Weights of a small transformer language model.
Size: width 160, MLP 448 ReGLU.
Architecture: LayerNorm before each block, ALiBi.
Training: a variant of Adam for these matrices, 142M tokens, 8667 steps.
Each number is 128 + 32 x the weight over its row's rms, rounded and kept within 0 to 255. Layers, rows and columns count from 0. Numbers have three digits each. The size before them is the row's rms in percent of the matrix's.

# k: layer 10 attention key, 160x160, rms 0.0686, rows 147-159, columns 80-159
# q: layer 10 attention query, 160x160, rms 0.0698, rows 148-159, columns 80-159
# v: layer 10 attention value, 160x160, rms 0.0687, rows 128-159, columns 80-159
# o: layer 10 attention output (transposed), 160x160, rms 0.118, rows 128-159, columns 80-159
# gate: layer 10 MLP gate, 448x160, rms 0.126, rows 0-24, columns 80-159
# up: layer 10 MLP up, 448x160, rms 0.127, rows 0-24, columns 80-159
# down: layer 10 MLP down (transposed), 448x160, rms 0.118, rows 0-23, columns 80-159
k147 112:159161197138174165150110134141150128113133171160094113111166156137114137132160082082151124108171192173143079108146113093094121140110080076131114139155092097150153126142088149116141124169104120097120172140164115138096148109083147064162134153
q148 122:122097121126073180173146095075136157112100139068169115136165115134056111150073085154185137134092072100072080116164115126114129154076106126156146113146130162124146116157154093162142165123118142111133125174127134127082083127132103190129177120
k148 119:095129130141141121147153102134135110131111135085153124113112145138153107169081148194078185177070116112138185150075124132120158094168067116145133153160152130121122116104206142111110172143086172035103102138200111136075155079164083120119109084
q149 106:095114179116106115167115096061213120114140103105081162121125084102111176059101136111084103104133128088123129132188159141095165140150103087129131136111161141079109067200092115194209139140154112123159120124117107089077077146133169153084130106
k149 102:163077132072169144130098102095099142109117084078120125149086168159193188113111111130128143088153097096102086139081133143063139114191063100167170145164177183098103062122075109110111140200125126117106179119111072112090128108100155138056159128
q150 106:105134089131123118124120149163103106120126121123114080059144074130164092143187150200120132140049126161137106123097199090144110132115085168192167124159138113180074130139120137136149132147082151092055136092117139163096172134104131148135135155
k150 109:088145110093076188149115138126155120164092117159147111104076125110086134114171055167132098106090083109140091112159177082156170144091171164175114149122104163167100119119164187170135146117150100100142160133047173127109100151124170157162194161
q151 124:111118160141150121157101118134150124153116114181064104162205105108110162098127129151122137104121183154081114143122139091152148114120147163135122058160056095129108128181099123110157150139126087152125149096148149144111133141059168132196103164
k151 112:110131097136127083128167144171168160135148130072152151120126125131088122142133151189158125078024126095122194135122188128210176073093142142133134105125122144096118100156116130155121123113152128126101138096109070148105137136128160105095135171
q152 104:139171108106121096106105115151127104104113116070124145112161116138108159186189132113130064099190131090195055164130133179109088138114144126154091173162094115139131103148099175090111140119122109158124088089100193110195157162141126149073147097
k152 106:120130113146091098157102108095126151134138057104083132108143107099097124140150091100102130055159130085148100187167108105104107158129187126118120131141153130132115118156177071117044072204108140137098079138161141177155154127106131142163143173
q153 122:136069146076123093137166093040144168127165103128099180194157124112146176142131149084178077129153131138161088139163129080118126120096154133147078145101116148153134113179160127160144097131143091160155120128114098128092183174162120130099095146
k153 122:202097135135172097123105115082140151088178076153123133123134132083200133119132112083153178155137181170109131111131146095085153089134125141160116069127116123099141130154100131139079144136108157112105074144070146123116129162183150141073110117
q154 105:076120159150083141074158166093136097105135154098174136098098104136120123113118135159093062087115117125070127156190114148107156122101155195118132191144115144174114136107138140149099095103097090130124142136074224082160132157076142109133111108
k154 111:109132160177082111123095139066142085032162146130094091081138106106141175130130132174095102110131138078138156112169087106077146058141147171113132144137170164150140101129149144068128141114105121102113157124113114222125113109144190113156099063
q155 121:174126100182176156121129178151084139154132120119137171156088153062131141129045086109116193129175145141131105115094057164158171136090092107211160119112146073071173149111121122161108137177116202125155112154116119160156171125159129190133128119
k155 118:190127146120174094115132111163117097108119132157092161096170207188122114108111140144152161125160145187124150095139110161135132139125101118114101131137125106102154124088105146110092130158188111146113050163200110124185126104123102107160134073
q156 126:120107113109099146120157141131119121139111124173063155156105124134117097117170139065161167149185120190099121166108159095106132150081109098116125111137121131101159100064165176190148170160152132184111144180179121102160072122103110214111108119
k156 124:192100048179159124131143153159089113071114145119128116095097186132160154111181113157139139144143155147136149141154102104138179124109122093106116106168156125136126096069173162168167125101106142136100126155151076133116155164157130094092098089
q157 114:073101179155092160094169087116131138050140159129157081127167101132128120113066149086088132150154177069103090083124094142146126134047078124130074154151103143188193092139143115144128067068089117069144153157143157116127147182155091055197116144
k157 116:173130187132060098118087092141139119081145186132149121148164139099182176145096119101130128156159139158026078144169121113138083076109052079143123111126113094143142155160104075113121145136082109099107194161146097086125104138140137116138128081
q158 118:154227134111092135120097165156099097146152162160181084103106154159129040105158138162060066114158135141154139091102097109174154135129098171156125154137187162092135147101100140101137127093113132101103110139156109170201071134212127142120103113
k158 118:136192128170065126127132182119114107167116134148143126128129109133101115087151137168083125104153124150108112120178107138180123144089151187164110111096130117133097121120119090092137116102140163088151119152165178097204099230141054137209026093
q159 103:135088099142075168110054117115157157178158087123120198136132100122135149164124174168113146100117149120093191178137120143108112094129155144159159105193114117148157185122187097145084084142118152160164146166170108145110098141107116138105141161
k159 113:114099129181137132158078131141161119165116136109102161168192105171170126110148161196136120113162146142096107124131109085175137116160143158168112124090170169156154095116141124080170117122135109125100061157132125173171160096052102118062115119
v128 093:179139159161153182171175109165122158113136120095045182106169138111102107157136098173079140146128169138110105092102117103122140176116105106197148126109158149143071159070154147122148135188165121133136086153155101082106142121119056092144072115
o128 093:145057126162099111137089155131165168161095119185116118135153114174144121079117106096112175087088132166126103154125172147124124153117133104135160173059136142112152172144181099162184119111163134124099141146109128097191153106142163164107179055
v129 090:163145091093169157079146192139136109113146140135098161119097073136134181100115176121091153134120136127132129177066092094163078206115086155107120131187127073092097144095102104085085178157097139123067136109160166163155150093108132100137087104
o129 089:096110109133122132098127125135125205134142164134140172081119122122152112141121141138116086150116214079103156102140085130087137120121132141162190142133100133078176175130178126186122091070106142062143127155130112125063159091124124115132143113
v130 091:124103105096165089159157131169114110164184138150075138135146121123130095106122155139059156097155164159115153096146159112077110080108193187183109144125112087177129174154145084166155063071171067114100160123157105068183097133212100147124122117
o130 091:070130061177183106123160119093181103149099163159153123153171122128133127166217088164122146156093105118092103087152157143204143125115118131147089096106141145131080104124147084114094166145132164131093128094144095096154137076099065116102109134
v131 096:148147123146145116140128157111151094144176139116185108155126100095093080124113156131112110123133168116109085144134107160144175119144091135069129118192113168147166124107119171092067160169112123091077150093140193190144103141156109138098169113
o131 096:170072084075109163118155095110144139098139072155097123086106111161196132137048157111145102130078179087107159139131105147095111133156145070139125224101127100152152111167076118099108184080172121095121139101137160142126123164123127128075147170
v132 094:143079103102145119146078148117120154151124162132148169172122149137117126110110103145124071181111073082186131080132123186088086106091137129144188128114099083201153164140174122139123117087151211112150142099094138101104145155104161127063114130
o132 096:170128067105094167115161105129107163124139076081132123125114144135076118197052093130179125068126123184134097148135172131098109060122143125176107108189134160157086133076147112094132168145142154158118129144131095133087146133092152137128141118
v133 094:160105124171137136113132085150062187120097143090092136132134159110148088155104110134095098184176109153105122030136098107143167057106168173116185128115108192141156131083141149175160141133152165096099138125119113157187162139105103104154100130
o133 093:135138123144097128135103167143149186137122099152134137137136116113130109117129024137166111086116151172160062194112207131110105177132118092162071175150149074152087030163075100136090119109165145140081127041080122085131141139121195131127164139
v134 088:170056096074149091143140057139074168118120126091149161144119154126125171182117113185145155168167096130150180076126137129140059138149168135177126091079182162107110174152156102103091208112114142068085150112152150114103165138171126144129119139
o134 082:157106138110131148110173142164127157124150116185097178107095098093098109176102161125172104148107131119158105184145200116100110145126134145146114184125092113039082179117131157139140097087134131140039191087116100079093080110116123136122203190
v135 090:126091163147144177099170094134168130169133069195091142107092188068098149149145154118156162102130101129066146174164144144140060128153154155105096137144171150153132189101092154128157133096124069095105174113123064107121082153100168185171139144
o135 088:151118129096157147135091167058082044135116082166178149155152132131112115127156238095122130132115102089162141188097193137165136168172138085144133120165076170054077143143174152171095128141103101067123146104143112124146100096135072135193105150
v136 094:131134087128114138125119156150143116135213086082159120117077138110140169099143135163114176078132118140133132069129162170115132161097200117114083107180080160113124168130104117069149126163157072086113133192076078153137091167138090149145096173
o136 091:163113081116134167119086146106147088096169080112108156125100136155133141150135106095096106184159144104127136221078181127188115106129181109084048159100129123055162170075152119144124139113123122174064169032145128116137115169102108112146078118
v137 090:091171155126106145184145100110196183138084145161144163145115139112145084181109110073100095180157139169097129093071135127130168125100088067126167132107155106106154132155135126172131138184106126171098111160109136155140114127111130073163107104
o137 092:150157098067166165239105131135118152119105113158127110131171160168168101056137104145145112137065162167125134180149130125143091103119140120134096060120134109170059123139082089157191119130138145124161161066125108132151171162136179148129175119
v138 094:182127127144091131120162165100093130176151065140136073157074129170124099125157144124181146055147156113123139129113140127087178161068127133118127106148079169161111099160151101142183089195094107134100128111113135102084170116102166124174125156
o138 094:129156114149101106189100093052140083135155164143135100104134139134114145216194147087094133127108092109153131077067063152165137157123158135154097183098073117186150097151178104105155182201147155094103173148116134155182074140112123094135090173
v139 099:126078165135138189144171098124151154170093179189110066109177099108160124097155125105109157118130114101154081072112123100095130077114095058131128164149104180100152095051093094103155134099113144115096161153101188155182120106141115147133167117
o139 098:163149165134097094114119128167063108090135094137137167106155111166075103121115029105147115092094141117113143175133077146098155158135081175156087102133107117171109147138090128150118139101124110175189086116113102175164160125112123140098176113
v140 091:127125098143174145140128120168128095186160122109103148085110167148131160115111110166128131080175155135178127141108133116127102100154122185145148170081081118168077094075162154116128137143127084114140119103102121146069123185135131101144171102
o140 088:138191113119096159130132129150206055111139116084144099138133113128120143134176115118138134190095089146134130020095098093165075170129087071143122092115137194104127147110103136106199128128100116074147134188169126092146157100105124111115127126
v141 093:089133087087149152064066102141156184126126102111114114080155112155118123087128101100098135118129133170125136090143087170137155103162145092120142123172127106172123100130134148149062196059115127101142088062140114188140134105148114092130138155
o141 091:144168118131140126093174169124108192145168069123103123157116146097157105128081104121152131076079158107132127136094158102127146066104154095121152152104141114236121104141168120143039145082146168113137160109153117088119141159115172176163077129
v142 093:161116039129135155113098088116084102081082140120145185123117151170088135111137121116124096225099148143187097134125139084165170162085137149177152120111159166083158118114143102089118091074121101127150122142147118185153125132119139148132099126
o142 093:104084196158149083111116159145155141165160111100153136098128148155081107153132168139159100114169127190140087096142144169134091162124098090082150167111158126043084069155101146118165100135088110066116102127122116144167126109141140089122192095
v143 091:102129117105126131072175131109104193107140142112169122129141112083140130142131085109133129110168109110131084073184139135154108076107137160137134193128135147116131136143135161154137150162118116146136167082137187104185160080078175128069176118
o143 089:155158165106103117078132170155079106111127130200061190092106149154119120126090179158125119114112134108172111114128163074063169111160118139121106134139107137179151108131100080104122132182178128134094138090118131127115108199123106135147088141
v144 092:135094064061180170085119173162164164126128116161115141129082111090117100163145153185130076161105079160135200090145141125117079111110139132064098145138091085143147130124159102104144131147116181151167137177149126137125154089102123177096113181
o144 092:165118146152140134147122088158106141118181156137168181113143124093112104173069125107172079155169151140151102194117092128160129092123212094118134132113082127072162147095144100121078159136146137113172168113113081130074131202142125112144134164
v145 093:108128148121107150114178077179106124160154104179093175174146172139080100164099177129099183125114180152146105141175141091161111132119128134132130105101134073131063116138145128157133114157115111122089151089123096136070152115124177164179202144
o145 094:124158093124139154119076112101075126115090094137110119129082117161187095150112222109095147137173121108131142110134151090152131145107112077163124163123099160189099138197134146123122136102176043202094152175109111114163131091161090083144151130
v146 100:054150120179150104150163128170203131092157084149139168136180156087121137123162118171093104103099130080171123161131114121123125156144088157175076111155103143158100071174106110101144081097135130103120073147190121150119139106093074100139096108
o146 096:141104123131103121116184151132140093110099137083207096075127149135195133066161129106052106100126111132148148114167098155147127111130071113146101115094163200211141155185174085133134114106141160121182132196089165151141157103097103162131177039
v147 096:186093091091068135104153118154122173163109095133158071110148140145099178139120130174137112106052129177152125158154157139106123179122152122138107103150126103127189157138055151147102117142110140170142154183144129174110063123153059165132160179
o147 093:092119141222106146146081140108061102149221068183102175180144154098113136130171133095050109097150119129119090192119118101148142171141113115175088130126162140088188128124166125110119101147097097124114143084145121151093132141126139135120149133
v148 087:108126168080145110153158168134167113118162127190147051133141145149145148146106117148111138137068117136168149173104139114104170154160087182165135148160126075187094052142073120120162109158129137115121135115069131118154064126122137101159131035
o148 083:120113126156135142121111116099122091139152175142165123155161164124151123141183095195077123097076059146104129062140063098087129157107133140143136034108119120141159184110082084118131134129169097132183091131175175142107145116161094095124094096
v149 103:069196155132142136176076141140149147126110152153102081153080146155081148097102103172136133094080110206105118103137100137141108052163082087137133169113143062107111124150162131122117131167129179149101118144102148087103105165062148102115134101
o149 102:126134157093062168120110105139038134079107128070106064158172142134114147132135123101187159146141100077140091157147109116096133147122144126163092060128132124164146111146119110113149180168157124190171138170102114088131140169104122092142138128
v150 095:089143128108133113172155120145117175178091142167083152154084106099095138064144137109132144123149085124063154064125146050101182156091169138130103110157049097100117085149159131133119081170130115157156149188150090098147127097109113110120165073
o150 094:066162140126100105147145135138168122131036105093189145151151129161152085153200066101083169155153194180115136173112141089148116119102084149146112107099174115150127166157134063099115129112173138174113083148033102137103162087088112132151122131
v151 093:167076114125165121110152124034124179168137118141160099154101107083091137125109124134139139181168082125193137086157168165134132121085109081101129164140137087099106161097149116102159126137075164152197106171141179100121168144141116168083108104
o151 092:082130106141123175146116087109136180114137100137115210117110109176074121139104103118165171126135142123105100196105167149132210069165131120088139145151103103078127133103117098088110135120145132123146142141075143167125124143142143072146161155
v152 092:222156110124119139133142124157080160152091159043104193132122098160099112162133107134080127084098139111096120127130070142115095077118103154085173151095088152117151125146125084187122175140155126127182126170074153153182141140148088145160155179
o152 091:128128158110198158109120102142139190087173123158098061132084109107143113092063117118147083133172153172129143137117230157119177146189120122186120150086085126129130043134114152146116150117139113147109141127108093073145117093077184124125110156
v153 091:137161136121176141088078100115131067095088127139187141147162137136148098084144111118135137175158163160159178111086130085163140175140128152115128093117177080104140172159117079143118101067076145127089173110135152094073192147103099140128118084
o153 087:145100073191142146101157114096132176160098153166159126095146130112125164131136087131164115108118102087127099083192076148110103100107122201063106096158070095074098094157112104119163075118092127095188081150126121146082182137165140102093170143
v154 087:142071158156070161155116142146158150082149110141115168117122187091132154141157105159136134122131216127088199127122152099155136144131128138113127145107199152088090104105111126134141096124110080161107113135171114113087066109144089130088080150
o154 088:118086088163169132169099162102098029133124123128136185089131143169162113073167163097108193154105108161114097146132163147163098142110107128151146217088185094103095197117102103126117100089141130182067154116139159157155118166132123128133127072
v155 092:148114143159122127168133097077115131132173163135108094074186102142085051158146135117171112162080115105153148111214158153174136081156162148105142106112174151127191103081116119205145126101126161130109117121155166116131152105139169113075177101
o155 093:145114111142126083090124151111136111147146130121128091168132098068118074137120111162114150111121136125165128101135173123105175143146084067158151107171168127136050132103089128052075132173168112141142160086078077124155132093128166100111157081
v156 086:176143131088120146091100091133123131089080132145133192148085143075168083186130120125112119142209131109129110090196158151109072143113148110088201095126119105150141154129099157160160114124076127139181127122158109184166204124118204156123110196
o156 086:134137131166138148108057074132165168159150121159128181107069094128107152151117125171146107112136143129182130136089163169116127094169144153122133134179125101114052095117140151124156139175080135130109114054114146093096125176144122164125138168
v157 094:172168078139098136116115095099145154097080125066090113100120108143193103193118086124179082141170086115121114103115133159186092113118098149202110095107132139107201154149094126103152081122188130136088124125114084149088114130129105103155111103
o157 094:172099097095095133215093134155158162131117100116168059150135130109072145094143107123132121166123161133124069162133191097112137127062114115109098162156158132122082147111120145109149069169042098157084167108145138119138071146215162156160180080
v158 088:155143148130174176187100104124120106111093124108115094058099143141082078095152103019127125151106177130130151067094072095133195111193081138168129164134123125139148178083157111147113097120085101128161135120077163163156112110064126103120130135
o158 091:151148144055116092087100136133147126097114124105115084159160173120099103123136000194206141138143118185126121103160136144081106130104130132088152092111174099160079103062146149101156096124135169094153145139113086107119133127106161098142154110
v159 101:150095152091149094105129162127130111091057154104130158182086103127164028151105144100146074161104152157162090095147149164113146103153116087140106110133162125084109128187103103093161115162112079170139119123159119120137153133116144131139164193
o159 096:128127144101058102177108125152148168100146170150120080148081144102152143102106175170142079172158146128167138100117090159109096106073175175063169090154098099162085096149153185145140165190140099122090140155111093080109099117162099155113149169
gate0 096:078133115089139127092180115154188175161132118107160141150107142171146107135122142149159130092134095133104094128119114100131183095118136121135170112081084117184180075114153118114143128196082195111138095147138167168110077162092209111150166175
up0 096:084111116126164151133163109152175089154151083078133144153181130149103139153101100135119039135111135114130062170205053123144128086118153093084150146133147123133175095088174096115169114121140129106143163191113124100095133151117101151123144113
down0 097:115146114144096127142121076103211100132137179124137107126138147193149153104131111131180092129064173108153121071124123143167110098174174170109179094127093045106114120127177189096162142077092135153143140108176124120152080109064102203129083152
gate1 102:102139110123101107164151151124164157086177133112138179161140159075110106110114169125097133108151121104110082107090144153132195067156134072102096156103157076142182158118133176092091089124129107168082118156126183098157031121126165145144088139
up1 101:138104156124144131090141099109151166084088153145100083083171125101110063187137084180143133145150150101141077094123127098156114129049126093175139156102117080208182099125128137135159120092130161084148129097154131075138174117131161125119115109
down1 100:133130075094116142111124153125128088143129137124146190173152105075087115110141141213093121123134153091095157158116121090088120132113131086150143147184132170118121083112192163138138098129090116049123154167150110166157065099134096116096138114
gate2 101:161205078108086124168148161129148133143139096081176126104109086149113078149144128176165175173112109135147120141144138099133118070164134080191116145071145095136157131170113112165119085149120144157080104122135110129063130078098174129105135111
up2 097:094144109109128112177109115147132108114089141188151097159113149151138092146113142163140139136126098135108132151129133084139025070121136055163104106066149149073091131122104150146113111145166115149142118078176107168164126111137126219133105135
down2 099:107095158078099048093118099138149083141165209130121155123101101194150165114223125107065113156110125112138109085097118152148147129046140104137107058089117125149158160163096156173194183133158098112143132138133162116103127121122173166165130133
gate3 099:061155111116126124147173209110128155121173113107174179122127174115041129125129140119166064110170154150136108110116100082164142110107161066100097166098154154165198133140146109187126137147149130180166219152116151123109141155117136094097172102
up3 098:131131108189117140128166148072126133142100155104139086166108059127121166150118176157122119137075089102070160148077109066119145144138129134197164131131143183141099127151166156125144114105086179095157142143058130193138167127089133117111154100
down3 100:153133108135159119128146100102128121130159142111112153150082145157107146125073052113148158136132098147135096127123149146171149121103090108125068101087109177127115091048174098109085206122085080121116066069059142096135136144110119126148076156
gate4 099:125140119089132119153174159144111144123100103110117127114175081144074087121178145085150082113105098124116123097079116201196147147139179098113127084075129193153113151111197097124096064157136101066158148142172140170194082134115113114161132126
up4 096:102060101160127116176093108092159091086140126121114101125064150117132127114105124148128117119156111178163088039147062141122151142056119148154138183206139099078094148105140165164142099064105138120091172142140112091104178121094154108129110122
down4 095:127098124105108087115098181186139154093162173141119216185111050154048078169109135073094122147154094121089107082100178095115086143155116127128167139102149140109142102136106142152121137119121129121150127125075126134123192121093129082126104107
gate5 090:125175117146153116163158162145180093143082096048172164143063153113090086163103135095160169111115077114124175121082114149128123137111154092057160064127110094110098119145162109113172104144149095113151100109152170095119175132150083135057160120
up5 084:084158174137098186185092128170175144080173140100147092112101118198140108157174125103089163114137105074143149183113060154140150160133078181137116119124112144111102138129146109110157153165116143110103130086110100198183089127201128031107143096
down5 086:126119120161065146104125172089052160168139169141144130146151147092127191124167145112128147088166159152125075062150136091101108130140160080126131143088158161108180136135092120123106083137152160192147164121098120178128096112074074168180121165
gate6 092:071110061138128080157149091072117153154170081119130176191089106141190102138128130131194129157150093173067100147146171115137106116116132169147161092057140150109116192134185122147153124155172117099115133117143124161148107187087130078136113089
up6 092:173129190133181133122083128150088088092135131169126081128148136144092135107128142093106173065123124046176130140091094150151122169172152093136114162150168167106179112194068126127069083164143176140115162150129113088105151150110089153127165142
down6 091:098189102121101162118099188139134106093138130139127160133129083181094110094000172138069163166144081091198133146116025124175141082105127064120165144120161156159094123122145110107119142148110085135124108158099179139133100162076112134139154129
gate7 104:081150098151112095174163161174126141132120152142133151175131080121112126128137214105164131169172115134131121218125139091134037089111107107112113067126115127124135117205068114107161158093081102176161157143149171113135130099118118114102138094
up7 106:095166070126111096137183132165163052114127149094171128140079113152108159116132114171195144148131140116118224089059119134144118115120114141130091144126129152124123161131162100113141104106141112163094103074163162166123182083114124087079123069
down7 103:132104112127124112139163168090155125096185112085118092118138134171078140071186057119156084179176160109136124128099139119057107117056133118181067136146122127165132126154125180101091140091100099093107157059144111171122095198094116146152094150
gate8 104:121174146093088148116166070123133110167129133105159126175132124116100056137145127150091170158172102185129138125142106075206188150136091107127105151076141115073147076085126124144083112145115121085121104202156169129105144098071117177147067131
up8 104:153122140108110160132115091075078117117129113132120114183075134132105080116143150091096172126189100138134115172137129184184153113172087129179130132093125189134148118137129098118142139137144140163134160174129145141077179065160121139165126156
down8 105:141103115128121100163161105128082101133179145133124145119110158146082123118118134089131148155152117104150092148129136163142144097121079132160152148139155147079110169095107161130182171125128147134152102117136106125121129145159128142103109123
gate9 101:104098109136079127198155107143170125168112128126081135113158144115110110104123196061189145060111094112146169094066135127142130095122144135128155106144124106060154114128117120129084110177133042150103152104134161143166135129134128120106165109
up9 101:126102133121190114198196125155121134082096131122134169151096128135107158155140083105085112168168143185109143206084139118099166181129178106060098092123131133096137090092173088144154112123091135138094064150141069149162099170154162172088063157
down9 100:151138087062097146120157156122110122132121174096139097146139108141108119186083074116098096157187141187116199141043079176142130109099101122152127119074138135135111151137149067092159112150102147080091133144116179131141151109194081190117154096
gate10 103:146119086155170130193135120144142102141105119053173130142120132162161089166112170075171159122189103141091110153138138141119104159133156114099166118063124119126105084155174064114090126159092168126172158145116124105147111074084080122132150112
up10 101:115197136143117106164180089214127094157096175160121116121144171151106102153161157106121156105099108063152183209112131130147057134148169088107152103116063119115099130191152086155138117097124113179097132143171106182154121112126210118098070142
down10 100:075144142115113145152157120164069159156130106081142068135124169136117137176131151128119089166194128129116169123177152144149120194092100107138128089141114119146062136070113105131137173212132122122159090147097176143150098123129153108117151121
gate11 097:100121089152096184195103145142175099106096137185126113118113121149133081101108116086156087126158131146084089178179082085136117120193135086130097144127223105142137114124117126163141050154138119106152178148174118098127102122087101144130206114
up11 100:096090121100160118091136132119174156142152094083122103096130160169114130180068099122129114084144183093153096147115097125156136098090105238151098137132051129152125158130140083179136194078107175114138120098155121159133136159156109025151137100
down11 100:133147159136144175167162120139120121105094134136114171110125143073163127100174120157097121131144178098122139070092131101084119118156124187114098087154128120087186136160155189112079150142161136122178097159091202081134107121111172077157126147
gate12 094:132121071117071084207102079121137120148139149114190141167166121077136148093082112117086109112192131114114082112168182145167125115130136175102142097107144138185189152177131183202144144140093113117132169155152101093071050177119144147140128136
up12 094:151115051124155091112090171161123084114118131151131076122233118118150095081165103147138163154107125135142134063189146112160145143153086141175104152137106146121154107094138165143132157148154122072118080105182129172130156132129155144114141198
down12 091:127083125128112120128146070087116122124140137138166137113120137112099139143232091093151110110186140103129145197112186146164130128130179131074154072125081100079193168158116124126149173104099145154114166130147125140144074128161122137105137113
gate13 104:094109128099094169194164165045091175083109140117168204133127075145087096120130145139130095118171119136122111175165137118158196179165154144131168165118199166102127072159158113098153140142153095156146132135111136145092105139115120135126168124
up13 102:104113147094072134100102113094116139132128129135134081135101139155171141158138155088142103040165152100146148149216096133105176135108197138151134125109131189144144142136058182079135116180158161161127180125167167195112103144065120150105148086
down13 105:088122140127111109130156110161144126197139158163126130052140135170169181163134140110100128128218090144089106130093125134150183117104124134177141069102170130099108147132113158119119143173148116166084134099122112193131118092191120126137069100
gate14 108:103119125168091132165125083173090108141183118181085136154137133117151085141124164225122135132211128134163100155136110107078111086105112128116166100116129165172114117136109122148123155133120154139141174143069160135171154124142150064129161128
up14 108:089154149136134136086134080128153123075101162067135147095109161140151136113063164152131106124149123163165118099123124107167150106156044089137153153162106094116162157122108097106058058077099103158133151055187106071139118132157109137084103073
down14 106:075122183177162138131093156166156108132128157086136121154188113159137129143166198133083144096162072101068093117070124135132128161177128139156123180083177166174133115100114096178107088080091139106103096156141080124118113154150107093155163100
gate15 099:115105141162097123118152160131161147162112086157066139143165150141167074119116134118111100151123177128082128097127135084089130089173124084142117133077081110120104052158108103221193121116088153117138139217147165142138101181122164162110125103
up15 096:141104132161209150115081088095035100118153191141130146154139093084112125141168127145112142115175127146174129132125100182161153102094099108118142073143116122163160119084138070088088121109117076131139109128153130131169146145123113137146078233
down15 098:122160061109083144144145202110150142081169132116136126164150129080129065105093116137175207103173101121130147139176148160126113236127145102093142139132197102106117122058089130112077084155114044132095173127097147101122180093123141161152124140
gate16 103:135137109167174131112112138067155118085166064089124165153146074156108070137108169110169161147192118166127150149167129075157103167150134083157134133104195111096045132122169083153153214124162113146103158148102155110088117107131098145092135146
up16 108:118063113171105125142153104112114099164144125123124181145168070128135140160103158104103115136133114161132105095121141186124120111160155173089140174125090177139129191127119112107128163148134192105191111111160158157139110113168162161142044139
down16 109:166123134150132150056159112105107181129147113116115055072102116141083179148161040185128098053131135133154116179091181124125130161138162116134100135127109099137082124159117133115143083167100114162116145163179120061210124094156165153145100093
gate17 097:140131080122127079123165101188159152147121096088138156131156157111091121126106119165128104132171065168100120131164116177197127093144175070115166127132122166153135124135116131182121116142087160159083113090110117083083063135134110169105114116
up17 094:079107111092154130205188108168124158166101090073152153092124153108057178077110088116150104090112158132177159159059126137102163157139126117087111154151113095117125102126113100194090162148141143165182157162118091132111115131148100172170119100
down17 096:158106151148135155137132124134116141115095190196082146129135123077128135119170071083135086091073123137077117085101134147097164157130154102102154114133086161157086174132092100114149149131131161121121156136155130193148163133135070128125129068
gate18 096:108111122187157133146115104116148180127125064074158120121106163163092144121082156110199190151124100157102066220139115136145139124093143133162167137094160111178129122112160115081127111173111131065159136116127103083098091119082098096142116088
up18 095:166111132123149081125159111121097150132103103194180138171164188108130120131073110094200143103134157160115112156107108085105149153169169118142118081064096101107115136111094128162079120126095176130098101091155124149126119054143185102130083108
down18 095:140187122136181111107080077163148122082137145114096069183153161157190167079120127127164104124113176091036115155169210130212111125165131094117115115105120137163096148119133061136162169115073121129151127107147146160166138078103100084150097177
gate19 104:088165097087160109091172135153174135132162079127187213104140131106094016089096136147103152177169115104146173134113113153130182108129075142124130086113143167170143099189080094110148127106140055156145152091122120123118076162113178108179097111
up19 104:170170155123149174137139119138108115134096146119131071116087073169128117153124112144100083136081072135116153095107131081158193137072139150181155073140120109130131159195141087145174158119068103070113144090084148135176141177122128098119116149
down19 103:071101170200133136102143179099097099141113121136109127203089097180166133150119125158121179077136075116130040139183118094085152117113184090083160090171129139124126134172143151165100114220124075169118142144139149105153163167156115118097137128
gate20 100:115132156124114130151096107139108147137141058095101115163144120094129092138137113159141099087152127112131103152176115148104101158128159149133128161130159112081109091179149155097113080164128119145155092104127211056125170154097162113150068150
up20 102:087165114090125201152172160112177101126149187064141129150101120179080151111119147148086029136107146113030118116119117098147103174087122181192144152161139114090162143093128129121070144113099153105087126113123128132126081167115120115180125137
down20 102:114121111167140112146147150135097143097124158099167174097100112175146100082151147193127048112124153100130188159109170159117119094116105098167133123177074095076159114107163150141127084160158139186125144153148118121152088131149186111092135091
gate21 093:115133137128113137078154161127125149130111074118080126195176119132134134115119128138132106076174118142113055133115098113140087109138156182134107181144177137138148122134090104105142122131170157099138208177151127169152155170083102149165080144
up21 088:083165087159104084128136087132167109122126159198157126147155119097163172132116145106158162132157091054106182134154133142158115126177052158100105139095165099137100171144132118103125093117142108107096094103118124097103148134169158060127155176
down21 094:103136107100137085143063159168129071125105112115082168105076182101104164185255117112092168141159144146172122139099120170132169130121093108150174150138166099079099161119151132179141116153098133187099093124089134150089093107125179189092158091
gate22 102:149132116120075154168127156084159106115079083115164095132139070059091122173062165173138134126145103127116125093170127112137170183091153132121186088156182113096126108166101120127104126147147084172137117104093096132095116145090162168134117088
up22 098:119178106164114157106188131137145152126154159141122138060112059109107086105142131190138159152118132153126104103189152102107143172094197084121133156106103167131163105069167129167113164095131085159121190105106114129139075171124142150091143191
down22 100:110128116163141104093095151214123180131150092100146143126119096162180089107148139155109135113102141136102174140157154066094144144129135130113120127098154090167170131120114135114133072134125038126163130080120185141125150099126071119139127137
gate23 106:040144085139163077155153161110131112163152087096147119127170107125138146102063162132141093120180055138127124102096087092116195082068118074108144115146146143140160062136187164102130157130151064148141169196092080116101186141119140162111092166
up23 105:078161140110145176167161171105102096116173104085153104129170148106119106134098104162058118084097064071181120151156098088112080191115109102112159142130125071101139127173187145122119138142124086087211165170169094129088123146161085134137159161
down23 106:145136128096173125215142089169158140145151133099119166156122193139138139141149094146124131140138094124109085142169153184121113102046147115169104125193116132170145072152100157084141147147149124141159122196129124114052161190207103159126092162
gate24 090:130130142113089133126144136118121096101178137127173135183129116153093050166127172179110127148149095168121098124105050116159166119156128121126186208151116142089139160154091091112170145173085133154066126107109172198176080150117097154134137147
up24 082:093108073117135133162060146097101088139166141150148166118130171168118112159125146096124139125142115188090156139112105120133158134145131109184143205145137128130136167138099111106191102119094147152182124129142131142138102134111059214127104101